From a checkpoint of a small transformer trained on Wikipedia.
Size: 13 layers, width 96, MLP 384 tanh GELU, 1.7M parameters.
Architecture: LayerNorm before each block, biases, tied embeddings.
Training: a variant of SOAP for these matrices, 138M tokens, 4643 steps.
Each number is 500 + 25 x the weight over its row's rms, rounded and kept within 0 to 999. Layers, rows and columns count from 0. Numbers have three digits each. The size before them is the row's rms in percent of the matrix's.

# up: layer 3 MLP up, 384x96, rms 0.204, rows 353-383, columns 0-95
# down: layer 3 MLP down (transposed), 384x96, rms 0.185, rows 353-383, columns 0-95
up353 098:466444502486495516456478507492523513488491549512522483524499513486490503509466488529556467502484471539507519520485476542530511457546537492490535485541492500487529465477484528501503524489499536504525527475480492527530495503512511469536493556525488500502533507483546453517499493493501448485
down353 110:486489499510479510520468437482500532523504523475469491467472513508466472495537537493498519479518541509509549476528488471476491519472458535487479545487520497465460556488525489501486503496524500556468518523486501478520457502461488495483476514489541516522469493522468526484499497521526541497
up354 089:581483500527517504502523498527500488469480492511505556494521501507481497516471507448532509491513490521537532491483476487542501526486459490476541528509516492510537489509496495505520486517490479505504509476505515461517537517490510458471469508488501504538487508455552504512512574531492524551
down354 081:484543509492484441539440486465496514498484434472480455523497485519489498479532504517500499468547488491477502511502467492457480464514534491481458503473505465481512497508529500508457518433483504518497499518486501534510499495508493522461525484510470473461459525519499486496499468468519497506
up355 100:495471487482510519478527519493531473481499515519511436482511485526515499488458521500565507505494468512492498528530517496526500515485549545503459494516493507472505502502501485494486543534512476443476518494480462496513469520492524537539519491515479487537521465495489427517480533489456485478
down355 115:462523471479520517499483527517506475507530456465545523513504518539505489475529534527446460514495509474484508511477522507472534499494470457491497520509532503485506439501466492499473520510514517509523501511512513423520495508460465517491496529455484502517517514471520532521455493503503541523
up356 093:519498495459473463517504517469484504508517508539496519474521490534506482503484497447513447492491545484505497441522457449527501541436495508486534497500526486511476549503507535474476507488491532467462500497505466502476501491551479498492498527511495462482490518522511494482439523514508502486
down356 079:474464496536503601482537541511508466528520489476523497496511503498499496481519532496506505463510504523524477519450524522494508513551504461483499485524519478518529473497498508521462506477512510511549488500491490507557487503517497527519498491509499538477491497469490506544460539501489528549
up357 090:513481473480566490488478518514498485507489525489508492422453510462506503468451477489525485493473459549510519497533505504558544516512531525512486484526456545475518500520513478524512496497484453531483504528529483503472499499496527560503503529515470517501501498509494497514531507501504496520
down357 112:523535511545469525498516470498473543487479513536515464548525514529505495504519524491486503558521524449521511495490524498508479500506500460517550512509528499527524496530472509469516543538499556490491508457504462508536488528489472525517491493490540472492514521537484503535456526518507497485
up358 098:464485481473525493466512525510488521523532484506527527486511513501518549553472516511487493541443505513515474526502453541468483520508532518491484476496518516468494445556520464500445520501467492495500495505507467519494538517520459518499488496508498543497460515487506488513506544465540497495
down358 097:480530488491513510506455483520507469519487493525509515500444539479524433477541515497487513479497511518490481497515508464534499470532530489458549525486531482505523536498471577501523510451491513505496463518501535494500488470468513491453508493516496492511501523513452510506498468459506490473
up359 104:532523483499524505475516561495512503491483513503550531536506516526500494538501506465529499464483477484509502537469485482501514529504509519475480493467505496478526487441481552501505476546507474501493466493493475472499475528494492521534493510468529475492531551464543529472524514435485523510
down359 090:480502486508502466477501517484455509506482469488506495474514510526537514492467497545511498513476446472524482468453475493504524519458490499560486503516470514487441496494487471502507473503482490539523523523472509466488465507496502504519465507501454469460524447540460508499490484544491491458
up360 099:511516459505509475461490498490494548474508486498516501517487491540502524519545471470539474488474539538454514522506506522474501556502502467513528520506483489500444464492513486517505497501459526498475503478535469482488556486521496477500548518496532492516479532471501520449492544520524474519
down360 101:509471508547530495533516543467502472492471496507509490496482500466507439485544503513464451527507505477508493488511499482513516489501474488510495537521508515515533523523523542484513485459514510469492478481473458524480543530472463494479519480497515476481511493442551467558479519489474481514
up361 109:489509534462464460530545484510499565513506526463510500549495438482498501545478511485529517517501493506501524453509506427486506513525489513463501485495515514484493493518469465498505521472482481489553510461460495501506516511500518468476478488522487550519486501472510537514487510483465498495
down361 099:529508479463490510512512524472475518489522494476498527474516497522510506495491555488487503495457474497532501527524504509542522474441455549511492476497461530506506510500510451514555492508470475510442507523520518550501497504509457501534510522491508497482511504506461500469554509501494509438
up362 097:533492526475509531521475456541555502474516489529500481440490458477522487509491528529536539436503501513547504503505519496480460486484493508493436498496496534491503516538504502543531480507462490499516515515514503475501507484496498530516491504514506542474482485486482517521576513500516491498
down362 116:482517479509485494487479531496494538507475492475521462558544559552470514505522529483482513534525471502476506501498501490564525498527489519529535487488502496505545514482478515486420526491509539492505528502476503521499463488490495486503525470462467487528540515496512494483458506483504516488
up363 114:556506480515526480528478504535498500498470536511520468514488487493508512544492525498505546495510532528480510529422489551508510528482512474502515469503464481462487435445521523494477526492525473493495489504471523453500484472522500506511484488538501526496476493485485519493515486498465517451
down363 135:551479484482503502527444479529473512466519513496501468500498538521482465505517488547487523499459510535481518498492507499502498532497525504528464480508532468424502465504504480494519503526514503551501508491520509490496439505514508519470522485503519524548464524528502503445506525505485525450
up364 087:510475547509516504529536480460494449489513515554456509475517512484505495502490505520468497485505442500516485457555456468504499474497506575500423534505507480514502498506535503507546510530489504487483491484510530480531523512514494503521494506481495481525504524469523483512529517514508467483
down364 082:478473507509512495557462514527512510502482484488501476505477513488522475502480477511527503490472521576521523533484473512535500492514473445491481512496518497444549491493456532522481536502545471525517479503522505501536524507496505513553511498519471476501473539528477510474478536512495506551
up365 119:503529479508490478466532434527494460517497464469508530524518512485517518512496447549479505503484485497492502492516510510454482509449469525481505485498495483483467493498532512505523438510503469504536458452507472505485510522489530500483497495526515522503538560516488540514449520512500477517
down365 087:511468486490488497481454519510526526499488447500486509494502508533487513523477513477476508511516508440488523543497448518445483517499510472497508511530534540473470497519484491472492517469431522518489526494498454474464505550476446506513480515470475484480500471466491488488497506515497529539
up366 107:520491532520508551499530538527497490487505532503464467493472527492514480475491537550529486476474510455516484473499557512515500506476512545519499479518498508535482502503484472497513484505482478502514520513455499499511497509459543560488460489472513475546527500514516506513528547490492532557
down366 094:525497446509496555505505531497514479477476532521498464483494543523548514542454505536505506513544505482498520475480480469496499524512481534523507495517447461504513503457505521517525527496489512517491518517475475501509506539519469481429492488500531510527488481536484518478518458540507530499
up367 091:484474446505525498453528475447464502510487508493450531482494528486511462480501505508507490494468416507478509481518526475477537462489497529525453488515467518502531484521497525506511473498494464513457478516531502500509504521521510511470490449540528480522507507501458480507533503479490477506
down367 077:495545500517511516497456540484569522457485495489530489521454499503519531512516477464507479540514460499522519526482472453496483494519450470482501477480535535508463516475468463528499526507478504494499500454498512506528489491504487543526512491499426522504533506515480518489486493502502521475
up368 088:545480497499477471488533516476480537503539506485547493508515483495486483569489465547484489510520460458513448514536481513470505512507539518524485492465481488551483455536498480551489530506506500507484546485480522523512475517510479481534471506497508474481493498493518539469476508526526511502
down368 083:484489485451502541500540526490467520493461494462450490489510492481523509484492501473458488478475482544507447499495495527463489526510521477490486501472534528494508516484494542528525499515484483518508476481508507500496506508522444497460486518493487518477479455480491445476530476548480512567
up369 091:472474535519560511518484527548537468527496489505499470504462544499473525450493528473530539480493478488515526519477481512529487527479528523501467482501492497494480503503486501515517471481468467459481509515511492480528444535461550538520498539475471517541519494499524492488527501493516508489
down369 094:513473492504488476509527518527507525540520503539490550488522531545499505526463533483466550465475464487508470486459524500552504497480491508540500466442525494495510480473503499465507469444486533526495532494500490468504462526498526504509547497492506505499508512519528465482469494498548503501
up370 087:498488470513492460493472501475511512483516492528492539505500512514465525510504546516526490474518455514489500460523511475522535487473493482487482494493480488533504475538464471465504517523428498484502449492495500505418520500456436482474489491489504511489485471503533490514515488528519534537
down370 080:502497500531518518546553475501532504526456493506532520471494525525486517464503525501450507513520489525517486511464501477514509464504459480469505441492508492477524539507487485526460522471530507551513498501502556503521528511474503535494525512524463520520503526519454489472464512457491498528
up371 092:467535459510495491517516436552497500504520482545511495453489465491489445538502520498534467509484444485505556511529486471512460534505526497504511469489485485492505478503452495511499511476522536512482499496514498514541509543513505485510470522488482448495469497491508510512517498485463521542
down371 088:503483535501484499466459467450477512523462489489499460497470530502472554479553513469530481491489506476492494515469526493476539476517495479490500506576487443489517490531475484543495497471495476511483522477484515487470549481499492471484506544502501528458534496469504510522499518507512517487
up372 101:510511488518495516485481460507550501542497492503496506473505441510488508512488475549507553517507500537531489479521544493523490476553481485480456522505450521472523483490509513503452502513515525473551457495495462528517502508474463524507512494512510504467518476438501514498508494446490497519
down372 126:494520536465474497517508497505521504524513495485481528505474530494441439530501538486488425516490484448493511490513493484513498478489545517492469494509515521542512508521501499492534490514518496500456482519530504530521527457521508472486501519501535550489532474525510454557497514478493519532
up373 090:524471523508484497477518520498485501470536498554487493527503516521495515504473480469469489544458505467471494534443527526479476528544494503531493541549476487507516497488489484510481484531532504481562517504543484510528518510471468497481529520496542519490492480524524528457509519465494528469
down373 094:486530513483499541542447453479498485463516503431505513469481488457521431487499533508480498479496489497521565505488499496497476515544474493496512526448507481480462521509501485481485506481505519497498495529501515513503479540490493503514559526488473537524533489495489492487446496500493494479
up374 104:483530487465461472500492477516495524492509493529527485513486474482563495517538476541494506470503525477459474478461475502505482488508479508524501484469498451503451478519524508510508540495494516490516486480505448501473505510500519486532534482538508476490543541503562537480510485463544469521
down374 103:514484482498525521501492544490494513460449477472536477489512521480481555473523491540481556495495533514476508476452503503532505530476488474526547470475538509459467516547493445478506504480481485510524498469489482436493492497515516486542484500488504525492482514466515518519493485515515503481
up375 091:497514509521502501529492487503473553443537469500501490547534499498501481516513500523536463471480542473475469526495508527477510462474502514520522521478461499514479472504536509433506489520457511501479506512523530465500474496550526465507504494482501462526488510496465510471534451479530515515
down375 091:487501543524507505470499496473505499483485477487486485545473491510463522533516456498531461507504525482545515538489531452498494489488509448495552500469542486501507514487520512507491479486514488491480506513509497549542486500459494478519465534507475472484458527481535470548500464446531489510
up376 105:475457480499472540520515490515507501483496540479465530481562490445484493488501492474502499514486500483489502494534479525497521489527524505497502503528508514520468536506443501444516513503475548475486520462502525521498506493550513472498514493503518520494475448476463493494535484485572488542
down376 097:482537516496508486516524500512502474477519511489496530521491521521470477491513504530476486525521467469498478506464467462531502485521499500506501528514558509524484487519512525533504531456496560531523495531491493506517522548527448522517507513533530505416506444509471496503517524521493522528
up377 101:476521502473513489432534481505507521465467512456512529508493493483539501532514484500482525478502447543568545468532512488537466521501521523498483506514493459494480486499467502450491463458493532509486501483491465520493527505501505463497519497543503505522510545503506486475487497509484487543
down377 100:476464476483524522491512481475461523478467482504531526463452483488505476517491481468427476505518511454490469551478500474530505491487481466489502457509517561531494487503481490477521488501528495513477491490512538493522476485547515456481530525498495479493446493510533510495539503514514505478
up378 104:549484522467502480544504518477485484481468511526485502555529505508515563518480544451499473517500529504492538464514496474539564486499473506541493514525507512491474534500520491505518479512522480495527520515512515495486503513477533497542507503511471522491464497539483510490544498487493567490
down378 098:492492510493483504519511523525523480511536532519515525504427526507462468434536504530524510497521495502470535493512472488476516490509471456517503529493507497531487517490431493506486487480459514491504510508505475531463488494465525508525513493531513499480493501489548472505431510548471521506
up379 100:485478460453497462501455498510508544499513524521471529517502492531535482500467501486501494528503498495534499504467500541521509487491503508530457514482481512501521495517507474547478489498500480491502475414459493459486461525469486495458511542556482512481522523521519536506487489494461508529
down379 105:494455515506486481490488462467501454479461527521447509515512468477498514484480459477482509534486506486525506494526527489477513465550494488525495514517450497533533490492505498455509484441490462476500494474509531539547513480492550488449517461483489485490503508545502482497511489493474470481
up380 094:515509511496459467509484475480509512494545493513534489477499478516451515501518533485504509490486514435502552443524444509490484488505527458480512502466547506547459505515505492509478483522541503513503462503516494489471499462498478497547487490515486487475500449523516461515506505522543480471
down380 087:453470502512518514452520530484509507493459485500485513509496515424480502552484470517508509526487497530516519491481553556502479516492475493494516515481510492517536530509499534503514566491516497490521531470507478497493524512473511479489505507464483499451510500450504525502453535551507506525
up381 103:497554492452480499512485507494509557516498527507486533498514477514490477525501490492509498470465551541500492522484461514518516497530461528524471552465517528514496480523534490527524527468520499509543535477501504491532466514501502499510539515496492520508519499493553481534451472437500509486
down381 096:538492499491475507463514503478496488517509522524509478500522523483515512478507488465535503480521477467502499541509484507453480534454504533479493493495495484462541529524548484493464518548520490497457472551479427509460493542566501503518504501515507508513532502495503528496507506477531533476
up382 082:476527499520498484471498553513485475508517494495491545513561502534526476539468468509527456501522516495496496482517479479502449526498525483484504540502476476473507501469510466493523507503485511502501529484507454492498528549504448501502525560518436524496497494470509487502511462439502506495
down382 086:494483504518517515512514508463523528519496494501543501488454464490509495521520536505509516468502520476531494507495531493499581581527491459517507529500543531476498474514481497504533468513509464528467483467499541483466497482511509483522516523507502502567478510492523492506485526550512490504
up383 107:504506463465512509540502520503472537503522486510525512514522490546475511528510470497478540515500463554531510563466498522508496536472525497550496500469488460496535491497493487474518509467435521505466493522519520514458508515557481490512463467476507519507466495472540505518500501495500501485
down383 101:483481502494458522505497450465464502522536503539482501511509476478486504537486460487531486524491489482469479472456530502518499545491521511439477483528524474520468495521517519451529531529536481493500504493515513499504524486553453520466497528484549508526492506538513469462514509529501511491